Weights of a small GPT-style language model, trained from scratch on English Wikipedia: 18.1M parameters, 277M tokens.
Each number is 128 + 24 x the weight over the matrix's rms, rounded and kept within 0 to 255. Layers, rows and columns count from 0.

# layer 5 MLP down, 320x1280, rms 0.135, rows 0-104, columns 576-639
[[111 108 122 119 133 139 159 148 141  83 160 110 115 151  92  94 161 172 128 119 138 149 108 115 114 146 113 101 127 120 120 108 152 134 138 136 116 150  92 143 108  90 154 117 121  82 129 109 114 121 111 119 159 134 168  85 103 121 126  77 122 152 104 149]
 [103 112 129 162 125  87 136  71 195 150 140 131 122 122 113 161 151 173 108 138 132 151 186 114 103 224  92 108 115 107 106  99 139 116 143 138 139 123 150 162 127  98 136 146 127  88 168 107 129 128 139 138 139 135 139  97  98 111 119 118 123 116 111 120]
 [121 117 135 159 132 141 110 192 179 102 110 172 115 111  87 105 122 153 172 185 109 120 134 143  91 128 182 143 119 131 112 130 115 109 116 142 128  92 164 134 123 113 127 118 149 100  63 129 122 128  96 153 130 121 111  91 144 120 124 119 121 116 161 157]
 [194 102 135 139 181 119 135 140 121 129 124 103 132 123  93 175 143 129 119 126  80 146 139 158 113 130 149 125 116 122 137  98 144 100 189  71 131 165 131 118 131 164 175 104 106 155 108 145 141 126 170 127 139  81 134 125 118 122  77 143  88 144 159 171]
 [ 99 154 107 116 138  85 142 156 145 127 151 120 119 151 132 139 145 126 125 154 160 154 120 192 138 139 144 140  97 107 128 157 117 162 144 176 121 161 126 106 118 133 103 107  65 115  84 123 149  92 162 132 114 123 123  98 190 115 121 106 121 141 118 135]
 [151 139 148  92 129 119 113  95 150 144 112 116 104 124 112 108 157 129 147 128 135 122 102 143 101 108 148 124 129 135 110 146 138  80 126 150 140  99 127 137 124 135  98 131 123 129 117 162 145 110 149 120 160 122 154 156  99 104 144 103 113 120  97  97]
 [127 131  93 100  95 134 143 155 122 159 127  98 155 164 153 116 110 143 129  94 115 147  85 126 104 122 127 182 140 156 146 117 112 145 160 151  98 121 113 105 129 136 102 166 138  85 149 109 145 124 134 145 142  94 113 143 137 140 107 103 102 115 131 104]
 [100 156 153 107 174 142 170 133 116 171 184 106 124 111 130 166 101 163 108 145 117 142  91  97 103  87 127 112 119  99 132 101 130 149 108 155  82 140  37 185 154  65 181  75  80 123 129 173 120  95 118  95 135 114 111  58 125 129  92 114  65 109 179 138]
 [ 96 167 118 163 117 165 116 122 130 162 172 103  68 109 125 155 139 165  79 136 114 122 152 157 114 115 189 103 100 126 149 125 122  98 164 160  98 117 114 107  81 161 109 126 139 170 115 169 169 150 155 130 141 154 161 151 102 122 136 144 127  79  92  97]
 [127 151  79 129  87  97 112  82 166 168 131 145 199 189 145 145 134 128  80 171 192 168 111 104  96 116 103 115 113 135 202 110  85  82 139 117  99 120 164 162 122 133 176 124 143 131 111 145 117 120  97 116  84 128 120 129  97 114 113 119 133 100 150 182]
 [145  85 150 132 144 121 140 107  94 132 158 153 123  93 132 147 116 145 147 138  96 126 121 143 135 170 187 117 110 101 100 111 117 124 126 121 132 139 131 132 116 134 137 163 150 143 156 107 121 124 126 110 158  62 165 116 136 107 149 114  75 147 161 109]
 [ 97 139  87 112 169 126 149  99 124 152  92 174 161 117 112 111 145 138 107  98 134  97 110 180 127 148  99 117 108 152 119 162  92 111 139 117 129 122 102 113  78 148 118 108 171 123 148 135 121 115 117 121 128 137 148 154 126 112 110  90 158 125 113 159]
 [142 110  99  98 159  73 102 135 154 179 134 139 147 121 104 102 148 144 139 134  85 133 138 141 115  55 150 159 115 129  89 114 109 143 111 105  84 142 141 179 129 120 137 116 103 124 139 125 141 111  79 138 113 106  55 185 144 171 118 152 130 121 148 105]
 [166  84 147 160 147  95 160  90 168 164 151 136 148 116 108 124 111 140 162 135 166  97 155 141 167 177 109 100 157 138 112 143 143 109 139 123 151 103 145 131 129 118 115 116 159  84 148 100 116 150 127 116 133 145 102  93 101 111 143 121  99 169 128 122]
 [123 101 121 145 126  91 165 106 125 101 105 143 144 153 111 121 138 117 132 125 106 158 117 150  92 152 119 155 104 123 104 156 159 143 163 130  91 130 135 108 148 145 179 126 124 112 125 122 133 119 153 138 131  91 135 176 135 143  75 172 113 116 108 111]
 [140 157 112 123 163 154 137 114 121 137 140 121  78 154 122 102 147 188 109 129 180  86 131 116 133 144 111 128 124 143 141 140 132 115 126  55 141 179 151 146 117 134 126 131 138  79 120 137 104 158 110 124 148 126 136 106 104 150 145 134 142 130 147  81]
 [122 148 172 154 110 127 150 122 127 155 173 155 131 108 137 161  95 110 143 162 121 128  98 100  85 132  88 107  94 152  98 141 132  97 116 139 118 104 206 114 151 150 153 149 135 118 117 100 105 157 142 109 172 120 117 139 121 127 125 149 125 112 116  92]
 [153  96 143  86  92 162 110 130 149 114 153 102 108 143 141 131 102 182 113 166 110  83 119  89 147 142 120 111  98 112 160 109 117 131 116 169 120  98 105 144 117 112 173 120 114 121 172  52 143 139 151 151 134 200 120 137 135 141 108  85 131 108 125 139]
 [ 81 137 123 125 113 204 112 118 143 139 147  51 133  71 124 101 125 124 159 100  94 133 153 150 143 198 119 153 125 170 147 166 157 152 138 143 121 128  94 176 145 107 127 138  86 124 124 138 149 115 121 126 132 125 133 138  92  99 136 141 140 118 124 108]
 [150  86 117 127 148 113 156  74 190 223  50  66 145 182  97 140 130   0 139 112 110  44 139 131 230 116  45 154 184  51 125  60 115 161 244 131 125 114 175 134 147 144  73 255 166  61 158 135 140 150 186 255 170 114  96  95 108 115 255 188 138  91  82 250]
 [136  96 116 127 150 107 153 135 144  94 172 165  87 125 124 156 118 135 127 119 120 147 117 151 155 121 131 146 132  84 136 162 131 111 135 139 129 136 124 101 141 135 147  87 124  96  92 148 117 116 171 137 136  92 112 136 109 131 146 143 146 117 144 123]
 [116 167 119 151 155 157 120 101 113 150 175 161 119 122  87  89 130 131  99 141  87 129 165 180 134 123 111 133 154 145 148 134 122 144 124 109 157 114 141 151 140 162 140 144 145 169 127 100 120 131  88 104 132 162  57 144 140 120 187 137 126 129  86 105]
 [ 83 175 124 138 144 137 101  95 141 117 138 140 110 155 165 144 100 101 106 164 136 129 158 155 140 112 122 153  89  88 172  69 126 150 139 144 150 152 129 148 154 182 135 135 151 148 159 175 125 136 133 134 119 149 144  92 134 171 155 133 102 154 124 125]
 [ 87 114 145 130 131 111 146 161 136 126 150  98 119 132 111  97 148 129 127 108 144 110 161 101 136 120 141 164 172 118 151 125 181 126 148 148 144 107 104 156 161 149 125 121 150  99 109 129 122 114 126 112 180 119 158 142 106  82 168  82 154 146 147 151]
 [114 124 180 129 151 114 155 150 131 145 132 107 139 151 135 147 134 146 121 131 119  77 138 135 124 107 110 148 129 124 126 134 128 115 148 122 133 165 140  85 118 101 141 132 114 110 147 135 127 132 136 137 145 142 110  98 156 150 152 115 183  97 118 109]
 [138 100 117 124 160 130 140  88 111 128 149 156 112 102 179 106 144 136 144 154 141 173 157 112 123 147 100 138  99 148 119 128 126  91 126 127 119 132 149 156 105 148 157  91 181 125 105 153 154  96 142 111 116 124 101 113 161 156  85 138 136 128 167 115]
 [117 175  80 171 105  98 139  72  96 128 148 124 131 131 139 116 115 175 164 115 174 112 125 126 112 147 145 116 144 119 124 118 132 126 115 111 112 136 132 110 122  53 127 193 148 148 147 118 129 118 138 135 144 155 147 118 106 111 122 102 108 136 155 138]
 [147 119 116 142 117 122 143 151 126  85 105 127 125 151 135 153 112 104 121 148 163 169 119 106 104 113 137 107 132 152 129 153 121 140 133 142 145  93 153 169 128 123 150 115 146 122 123 182 144 130 111 112 120 121 113 154 131 125  86 120 146 143 107  87]
 [ 94 152 141 127 129 126 148 140 119 156 154 110 125  95 147 130 148 114 162 122  87 115 198 122 125 152 140 114  94 127 152 154 142  99 124 110 126 152 114 142 144 135 149 123 139  77 119 138 134 113 146 119 105 155  87 161  96 144 111 116 150 133 132 114]
 [133 116 135  98  97 129 147 119 154 156 113 140 119  91 157 121 108 134 124  83 114  97 127 102 153 166 141  78 123 141 115 140 159  84 122 130 153 116 122 155 137 148  58 131 120 125 134 155 149 108 100 122 132 129 116 188 121 119 111 123 176 165 156 128]
 [131 130 135 118  94 163 100 159  84 119 137 140 130 174  55 107 138 112  95 142 105 137 145  98 137 132 132 120 130 120 113  94 121 137 147  82 116 179 137 141 176 118  97  94 118 154 117 161 111 183 184 113 111 163 114 112 147 152 132  92 117 147 157 137]
 [147  97  88 120  96 152 111 168 126 127  94 117  88 157 103 130 115 132 132 123  66 142 168  95 114 151 127 124 168 113 148 119 151 118 129 114 110 132 123 108 120 142 160 128 143 125 154 136 126 107 120 158 178 103 100 106  74 129 120 102 127 130 130 106]
 [124  81  76 127 107 151  92 122 117 104 187 126 142 159 113 136 154 125 125 123  98 171 143 125 142 128 179 123  94 115 168  80 114 150 116 126 138 120 117  96 117 161 161 133 117 134 140 140 150 104 132 134 142  99  85 136 137 134 132 146  92  95 139 154]
 [113  79 126  97 142 137 132 120 101 151 126 137 119 134 135 117 127 116 103  92 138 123 153 157 167 135  76 134 132  95 143 180 126 124 147 129 128 125 118 130 123 125 130 105 133 102 153 124 156 142 122 153 150  94 131 128 153 142 135 128 161 129 131  87]
 [ 85 100 122 153 105 117 177 132 104 135  67 133 148 101 150  88 123 107 137 146  97 100 109 109 134 118 161  99 183 105 136 106 139 171 147  99 144 115 152 143 145  92 129 131 111 126 143 129 133 146 103 134 114 109 122 111 119 122 118 138 106 133 145  79]
 [126 119 125 129 122 133 158 117 135 160 138 117  98  87 162  92 109 129 118 107 118 136 144 152  83 128 135 105 150 147 100 116 136  96 134  62 145 117 150 131 158 107 132 113 164 138  92 108  98  94  98 133 178 113 118 115 118 133 122 132 159 121 121 130]
 [135 126 140 112 103 167 129 108  87 130 121 106 151 137 121 103 161 137 106 142 155 107 132  93 147  99 147 130 135 101 131 137 114 163 105 154 113 118 148 113 125 144 119 131  94 145 130 156 164  84 108 125 166 142 109 137 139 113 137 138 125 147 131 109]
 [ 66 148 123  75 113 134  93 143 141  67 110 148 119 100 141 131 141 147 137 125 122 130 107  86 134  76 158 136 152 144 157 109 132 154 119 128 129 127 119 107  98  69 146 170 142  90 170 152 147 116 105 114 115 121 196 130 111 122 142 163 123 153 158  88]
 [ 99 148 117 116 123 164  97 140 142 158 122 122 152 114 159 100 167 137 106 133 158  96 145 100  85 124 118 142 138 158 170 113 145 146 155 113 149 135 147 155 132 129 131 114 131  99 132  92  99 178 132 117 142 133 141 146 153 105 124 126 142 148 117 123]
 [132 127 150 111 155 123  93 127 151 144  96 139 140 125 134 132 144 164 104 108 132 109 145 139 121  99 147 125 139 136 152 167 110 169 141  86 102 134 102 138 102  88 141 158 104 130  96 147 127 125 121  75 106 119  87 116 141 136 147 117 168 178 105 152]
 [128 171 104  94 104 145 150  91 127 122 173 164 119 149 139 133 150 157 137 115 164 129  99 127 125 166 114 106 120 108 120 157  93 144  81 163 137 130  88 122  90 146 152 101 135 125  97 101 128 146 130 158 119 145 152 135 113 155 134 156 127 103 120 136]
 [ 90 200 145 116 144 139 146 152 130  92 145 155 120 165 148 148 126 112 157 136 129 101 143 135 107 164 141 152 158  77 120 152 126 120 117 157 139 171 109  77 125 135 136 119 165 147 139 104 137  96 111 190 142  83  79 118 165 135 102 183 126 184 113 132]
 [125 146 175 120  98 171 177  97 144 177 109  60  99 145 130 144 106 143 104 119 149 116 127 141 121 182  87 109 147  84 182  94  63  91 131 132  60 133 155  90 185 141  90 134  93 157 153 116 145 169 130 151  87 163 123 153 152 130 135 151 123 109 171 159]
 [163 152  66 117  96 127 117 112 153 157 124  90  91  91 123 128 149 137 137 112 139 127 140  94  91 128 164 163 112 123 116 103 133 100 109 145 136 168 149 159 148 158 105 150 136 117 103 164 146  98 116 117 110 143 144 178  81 130 120  80 119 126 118  95]
 [110 147 119 115 152 107  78 117 107 126 137 126 146  87 133 109  85 133 142  81 105 132 153 138  98 130 102 111 120 136  74 123 123 114 141 162 155 109 117 158 124 138 146 137 131 153 110  96 127 102 117 148 135 111 167  97 169 126  90 115 132 143 165 120]
 [151 123 131 117 144 108  98 101 119  99 153  90 155 148 167 132 182  96 150 137 109 152 145 138  77 104 147 167 136 110 121 147 129 116 135 115 135 111 132 147 124 122 128 111 119 174 111 157 137 123 127 154 139  73 142 134  83 138 173 153 125 115 163 152]
 [121 135 110  96  98  79  87 127 180 110 138 107 136 127 125 137 143 134  97 136 117 139 135 120 185 118  97 115 100 137 119  90 159 143 131 169 158  82 111 157 159 101 137 111 108 125 137 101 135  69 145 137 162 111 112 122 182 108 158 145 114 118 112 120]
 [162 126 202  95  90  97 136 178 123 121 185  99 158 108 106 178  98 121 148 163 121 111 187 141 107 109 130 115  85 128 145 120  75  27 146  79  10 178 169 162 134 153 190  86 120 121  99 127 146 128 150 110 103 179 130 116 135 122  78  93  91  84 143 246]
 [145 133 171  93 129 126  96 162 104 134 159 139 138  95 109 136 132 130  91 139 133 148 126 126  97 119 103 137 123 124 171 135 140 130 143 130 164 151 125 130 141 120 110 140 101 166 101 100 135 161 130 123  92 124 143  87 129 172 130 105 130 148 154 124]
 [112 135 151 150 112 150 147 131 177 123  73  65 148 138 103 117 115 154 120 100 146 109 159 102 130 135 133 138 163 131  88 132 128 134 122  93 129 137 126  93  98 100 109 109 129 129 111 133 138 115 176 122 167 160 112 146 141 102 129 163 112  90 100  96]
 [117 139  88 144 157 143 127 151 138 130 108 139 122  99 104  85 147 190 139 111  90 112 119  90 152  88 108 165 104 110 141  73 140 138 143 102 151 140 152 159 117 114 144 134  99 140 104 138 137 118  36 155  79 107  93  91 109 144 197 153 148  91 144  94]
 [116 151  58 153 135 144 152  98  85 168 151  89 177 121 126 111  88 122 150 136 130  81 104 129 133 117 102 129 103 162 103 126 121 116 100 168 126 131 141 139 158 114 115  90 160 127 137 115 121 123 129  99 131 120 139 116 116 136 134 131 142 110 102 168]
 [116 100 128 145 160 141  87  92  96 138 147  86 111 140  87 115 169 129  55 121 169  66 122 169  92 128 134  89 140 144 108 139 136 127 108 116 109 155 140  97 103 111 122  96  84 109 146 137 152 158 113 118 128 110 122 129 152 138  96 103 109 142 128 142]
 [142 118 165 141 103 172 115 102 142 125 137 177 109 171 119 122 147 139 103 141 141 136 112 161  88 105 134 151  94 143 153 138 162 155 167 114  97 138 145 132  96 147 161 103 191 157 125 132 147 149 154 116  96 138 112 127 130 112 162 152 184 130  93 108]
 [ 82 192 116 112 117 185 127 154 103 138 106 107 141 140  96 160 137 162 137  96 134 143  84 122 123 133 166 145 162 139 124 149 103 169 139  79 122 139 123 149 155 116 131 118 133 129  91 116 121 113  83 107  94 135 107 118  52 134 124 102 107 124 148 179]
 [122 134 161  84 131 148 117 106  76  65 142 126  70  89 106 131 126 128 117  93 128 118 114 142 129 124 139 145 163 106 166 158 129 146 109 147 147 150 127 140 127  90 106  92  89 145 176 144 111 111 128 141 143 109 138 142 121 140 106 129  96 131 149 134]
 [212 121 106 156 115 119 144 110 140 129 103 111 129 115 123 136 118 124 134 139 138 111 160 137 131 136  88  86 111 126 126 138 153 117 124 122  81 108 138  98 149 153 143 165 115 150 135 144 164 138 111 139 142 140  71 100 149 162 128 140 162 127 166 174]
 [101 153  93 128 114 109 105 173 160 155 129 138 105  98 140 184 132 166 143 134 125 175 205 140 113 129 134 112 126 137 155 105  91  91  67 179 134 158  85  90 123 111 111 114 110 175 110 138 142 108  84 109 132 146 146 146 182 114 105 168 138 151 146 152]
 [179  70  93  76 112  69 101 106 103 128 107 100 158 154 134 139  96 163 165 104 142 129 134 126 105 181 198 122 111 131 108 142 125  88 136 194 133 146 144 109 135 114 101 102 131 145  96 169 100 125 128 122  70 146 103 100 103 112 192 148 108 119 135 125]
 [ 99 145  64  84 169 122 133 120 130 142  89 127 137 133 130 125  84 161 135 119 112 143 136 217 159 104 117  95 133 125 120  81 170 147  95 124 127 128  60 135  56 103 176 142 141 117 215 187  94 129 122 141 145 151  80 131 131 139  90 203 112  98  96 128]
 [ 78 176 116 120 125 119 130 109 126  90 162 153 111 109 150  87 121 167 129 107 155  87 117  72 108 128 131 120 155 150 113 165 133 139 122  97 107 103 112 125 153 116 154 119 124 123  99 129 172 152  95 149 145 103 104 127 106 135 140 112 145  77 129 139]
 [172 149 114 101 110 184 109 135 155 136 129 101 117 114 134 144  84 141 120 121 155 144 117 141 164 109  50 100 127 106 152 103 132 131 111 147 122 120 142  66  97  73 123 190 179 179 107 170 183 150 126  93 162 131 117 153 155 145 105 113 115 185 151 112]
 [155 100 116 140 120 141 103  94 123 165 131 145 135 169  97 117 165 158 125 111  98  75 117 159 158 101 139 158 125 114 123 166 150 121 158 123 134  84  78 140 164 154 129  92 125 137 145 108 128 149 143 104  84 159 138 121 110 131 146 104 157 165  39 102]
 [ 99 139 150 150 110 110  91 137  94 131  88  97 189 161  63 136 162 145 145 135 142 119 140  95 116 139 110 142 131 134 136 153 103 108 137 166 128 140 125 112 153 116 130 114  92 105 155 110 123 142  74 128 165 142 144 167  97 125  87 148 137 127 119 132]
 [160 123 109 107 136 121 108 182 149  60 108 131 115  47 172 123 137  94 148 113 135 131 118 103 129 120 140 133 116  91 140 104 112 103 155  99  88 132 123 106 151 117  92 105 100 134 133 148 121 159 153 131 134 170 101 156 153 150 110 127 126 133 139  98]
 [133 134  85  90 148  74 116 129 115 124  67 122 143 109 103 134 151 169 152  90 135 173 123 154 111 138 137 146 165 163 123 164 128 146 174 105 130 148 138 112 115  87  96 146 157 149 164 106  90 115 103 142 116 128 120  82 146 156  81 188 121  84 108 137]
 [140 158 133 126  82 100 136 105  59 122 125 134 126  89 108 115  89 126 110 104  93 127 130 155 104 166 164 123  99  93 148 156  94  95 124 118 119 134 108 136 149 124 117 149 145 135 146 109  86 129 179 121 167 136 168 133 139 132 102 122 160 105  86 115]
 [103  88 142 134 158 116 139 147 155 106 163 124 136 133 176 154 146  99 130 152 161 126 138 141 111 115 136 114 104 169  91 114 127 115  95 126 110 140 176 174 119 122 109 119 108 163  80  86 138 161 134 124 131 114 117 136 104 172 157 112 108 159 100 141]
 [149 129 153 158 141 133 153 137 133 139 114 128  88 120 155 133 159 181  82 104 127 164 144 109 163 109 119 116 109 126 135 172  88  98 139 146 105 128 100 112 125 138 152  48 139 121  92 113 142 136 118 180  98 121 147 153 121 124 120 124  66 116 116 149]
 [148 125 145 124 164  92 134 125 109 134 152 132 117  98  89 112 152 120 116 136 102 113 121 120 137 109 141 162 102 122  95  84 126  91  74 129 114 131 172  98 115 145 129 139 109 150 113 129 129 103 121 132  94 114 113 137 173 138 123  87 110 120 119  91]
 [135 132 133 124 142 107 143 110 146 137 163 212 141 147  73 136 136  98 130 136 119 134 127  82 157 111 130 130 113 169 112 138 135  92 112 121 143 151 153 116 113 133 125 102 146  99 154 166 100 149 120 118 137 112 121 140 158 150 140 124 125 105 122 116]
 [114 138 149 105 150  90 102 150 112 100 134 147 119 153 108 159 148 151 138 136 116 166 132 158 108 101 102 130 132 153 145  82 118  86 204 123 153 135 144 141 124 157 138 132 148 124 133 131  81 119 132 125 128 106 140 136 130 100 113 185 140 138 177 114]
 [128 143 155 132 129 116 169 132 132 132 143 101 158 119 134 132  56 137 111 107 114 139 147 113 110  96 107  90 131  90  77 120 136 153 148 148 103 101 141  96 102  95 110 145 150 144 143 114 113 102 103 155 114  61 146 132  82 112 115 101 138 112 115 158]
 [111  99 141 133 134 106  80 146 133 110 150 126  99  74 108 103 109 110 105 108 108  95 123 131  73 105 155 130 136 153 183  99 139 135 134 122 139 124 177 193 137 124 137 123 141 128 122 152 154 104 166 112 134 119 137 127 134 128 135 161  99 147 129 152]
 [158 107 133  95 135 157 145 127 123 131 104 151 152 118 147 124  81 140 123 129 123 114  74 103 158 111 147 153 138 149  84 107 128 160 117 166 160 147 172 121  92 135 128 121 119 116 133 168 117 171 140 150 148 108 112 152 136 161 122 143 132 155 124 137]
 [144 148  75 118  93 134 133 124 109 142 114  81 126 144 142 124 140 125 171 123 162 101 117 130 134 120 123 144 124 138 117  96  90 148 114 157 123 144 136 145 154 149 113 112 162 121 132 158 110  87 151 143 125 159 108 119 103 130 120 139 142 107 123 123]
 [ 91  89 152 124 154 105 130 159 145  93 134 130 121 160  63 155 107 101 119 100  82 108 136 152 147 152 142 105 140 153 105 114 147  79 118  89  99 135 128 138 144 144 123 154 121 106 106 110 145 153 166 115 103 130 167 116 153 175 161 163 166  88 149 122]
 [141 160 139 118 114 106 155 123 137 140  90 139 120 128 143  97 138 125 110 145 117 148 178 127 139  72 105 139 131 132 110  95 106 111 106  86 125  86  95 102 174 144  83 117 148 100  75 130 162 106 121  99 150 112 100 102 110 146 135 121 162 121 141 122]
 [153 173 122  94 149 110 111 118 182 138 144 115 112 138  84 132 169 149 164 124 107 147 122 103 107 103 156 126 114 170 117 120 116 129 117 169 122 154 178 115 206 158 104 131 132 165 114 120 113 105 130  84 120 117 183 155 123 117 120 146 129 116 103 151]
 [138 103 182 123 150  81 113 168 143 148 155 111  70 145 129 137 107  77 135 128 105 130 108 133 107 125 115 121 127 130 152 124 109 107 127 120 123 161 136 107  99 134 114  87 148 108 126 124 107 166 149 113 112 130 105  83 116 154 110 119 186  96 149 130]
 [134 130 137 121 136 154  95 123  62 156 127 117 177 111 142 146 139 139 106 163 124 120 172 131 164 129 140 117 114 145 164 102 130 138 125 141  80 148 124 139 134 110 146 122  98 133 152 128 131  96  94 132 140  76 138 122 126 163 148 119 142 121 122 121]
 [101 134 120 158  86 128 172 142  67 118 108  99 150 118 113  94 131  80 166 120 144 145 151 141 139 119 134  89 121 118 131 136  99 119 145  97 133 165 142 143 161 105 145 125 135 173 114 133 168 133  92 146 167 117 155 145  97 103 147 111 138 150  62 172]
 [145 110 125 146  54 115 108 135 126 176 121 113  97  94 124 124 108 151 164 143 157 115 127 167 126 114 153 134  90 164 161 119 125 129 137 119 125 144 144 139 131 114 156 129 150 138  88 102 151 117 120 130 114 128 129 157 120  83 132 106 151 111 144 113]
 [127 126 140 133 176 130 165 128 113 126 124 116 146 144 182 130 139 138 153 114 154 145 185 154 116 120 150 184 144 131  89 133 132 109 145 142 172 140 118  82 142 150 113 133 158 115  84 147 148 128 109 135 111  79 123  69  81 107 140 132 117 142 119 130]
 [125  76 142 135 118 180 146 116 155 178 115 138 133 118 140 146 133 143 133 105 143 116 106  93  98 157 112 106 176 126 113 142 122 125 125 136 106 174 137  91 121 158 110 120 124 143 116 154 150 106 112 143 175 110 140 138 131 115 121  97  93 107 139 147]
 [150 107 134  87 120 129 121 123 110 132 131  99 174 109 119 139 148 137 164 123 153 128 139 121 157 148 159 150 124  77 128 108 175 126 128  58 109 137 104 107 110 119 131 130 138 148 121 123 167 133 123 124 119 130 137  95 190 158 131 104 165 131 143 109]
 [ 87 119 146 124  97 135 117 110 145 133 104 108 142 151 161 114 120 136 122 131 103 176 148 116 169 137 163 129 116 132 119 115 173 117  95 129 164 140 130 118 127 143 106 110 126 123 138  85 156 129 197 149 150 103 109 112 132 108 146 107 109 146 154 107]
 [134 162 125 119 173  72 101 156 105 130 122 147 156 103  93 143 113  79 123 111 100  92 122 117 115 139 123 122 176 117 144 120 151  52 132 122 144 100 113 104 123 151 101 134 148 118 108 104 136 119 138 145 141 104 138 108 140 119 120 133  98 137 141 137]
 [162 135 161  73 155 129 150 174 134 125 100 117 133 126 112 114 106 142 110  96 113 148 132 102 159 157 131 123 138 129 112 102 193 135 150 103 137 114 136 163 157  98 124 144 155  93 153 127 121  92 103  85 104 149 125 117 126 159 154 158 140  71 144 125]
 [171 126  93 129 114 131  96 138 119 140 123 102 146 150 119 145 148 127 125  82 149 190 165 168 107 172 135 126  99 162 132 128 139 155 110 142 109 123 119 161 135 124  97 118 107 116 117 151 142 171 124 140 176 127  95 132 144 145 130 120 129 197 187 135]
 [149 108 194 104 165 144 114 118 157 102 126 136 150 132 132 132 139 131 129  75 106 164 115 154  99 149 118 132 141 156 107  81 132  92 137 141  82 125 108 110 102 145 125 109 116 114 114 105 113 106 104 113 127 163 118 163 119 113 117 145 123 146 136 132]
 [112 108  98 128  97 130 151 133 171 118  61 104  95  95 119  79 111 106  97 129 123 167 168 149 133 140 200 122 116 141 108 109 135 114  91  97 136 135 138 106  90 108 112 121 114 108 106 169 114 129  96 109 110 147 103 141 133 119 135 106 150 167 113  96]
 [159 147 132 131 105 104 135 137  90 122 106 128 126 108 109 100 130 133 172 144 116 127 103 122 144 136 111 158 128 119 142 132 142 139 145 102 118 111 104 135 162 107 119 124 146 139 117 151  72 121 121 124 140 184 111 147 141 109 128 156 123 170 110 123]
 [117 171 100 118 119 159 115 160 116 123 104 121 105 147 145 143  95 109 111 119  89 105 125 102 102 101 152 131 129  88 116 128 102 139 164 117 144 115 108 120 124  96 147 146 111 114 134 119 164 133 133 176 156 137 146 151 159 125 133 142 141 169 114 106]
 [110 100 105 147  75 117 126  93  68 137 141 128 103 172 126 133 155  88 148 147 140 165 111 106 109 142 135 103  95  90 129 163 148 115 130 162 177 170 130 104 169 130 120  83 168 133 129 182 138  90 142 106 109 150 132 145 169  93 143 192 127 146 164 119]
 [149 148 175 144 123 111 113  92 105  59 126 144 113 157  88 150  97 135 144 138 138 128 105 121 126 137 117 109 107 124 135  93 144 108 150 100 106 153 142 121 150 134 165 112 149 131 101 102 145 182 159 139 137 157 154 138 169  80 135 108 116 113  89 118]
 [ 61  92 163 131 148 127 128 151 169 115 122 121 119 135 174 113 157 135 150 107 140 100 134 129 133 137 134  58 164 154 151 120 138 124 100  58 136  99 136 147 149 164 115 131 126 132  91 171 160  99 168 175 122 157  88 128 124 114  98 171  92 186  85 163]
 [129 102 142 127 151 123 128 139 101 151 140 111 114 153 124 115 114 135 106 167 192 133  73 109 133 163 115 107 120 149 106 117 128 128 120 125 127 122 146 109 170 154 139 124 116 100 120  94 156 132 149 115 156 122 117 146 122 135 131 106 134  97 128 151]
 [168 127 119 122 153 113 142 151 104 110 154 112 124 127  96 153 126 107 115 134 137 117 104 160 134 119 130  88 170 180 103 146 138 125 145  96 107  61 107 148 106 148 194 159 142 184 146 124 129 151 160 127 115 106 131 114 121 141 116 104 125 165 107 132]
 [100 140 115 107 163 130 125 144 108 163 148 126  84 128  81 126 135 134 128 128 109 107 115 119 105 127 126 138 156 109 160 144 136 131 132 167 143 149 131 154 109 119 125 127 143 116 175 124 139 155 124 147 155 105  96 159 146 148 119 140 116 139 155 150]
 [ 91 116 137 108 194 112 115 113 183 168 143  89 101 120 146 182  87 154  93 150 114 146 117 140 158 129 107 138 146 111  97 122 130 110 124 146  62 131 140 101 116 134 144 100 127 176  81 141 152 126 125 118 142  75  97 124 144 150 104 107 116 109  96 133]
 [ 82 132 104 118 100  91 148 141 113 106 146 128 125 126 171 100 136 105 151 108 147  93 171 137 142 145 126 137 126 126 136  96 172 160  87 114 101 139  97 115 134 120 116 142 140 108 130 110 155 129  93 147 165 129 108 135 107 116 132 176 132 134 125 115]
 [157 151 127  90 127 147 148 172  90 169 107  97 122 163 129 119 179  97 115 158 125 100 141 105 121  97 163 105 168 147 117 147 122 153  51 131 127 133  73 141 122 165 129 216 117 148 151 131 118 114 115 136 157 112 130 158 162 133  84 115 124 124 151 127]
 [171  98 136 135 116 115 109 121 127 113 130 141 117 110 110 130 139 108 134 112 158 120 133 150 135 141 111 149 107 116 177 102 132 146 120 115 107  93  79 122 126 147 117 115 105 121 137 177 132 137 112 148  75 160 155 150 142 167 100 148  96 158 114  97]
 [113 160 156  99  83 138 130  97 106 153 128 117 101  81 134 134 170 127 141 187 148 122  92 144 140 132 132 122 112  98 121 141 168 169 168 109 102 121 103 132 130 111 169 130 126  96 112 183 127 127 118 146 103  75 164 144 177 129 164 158 115 144 152 102]]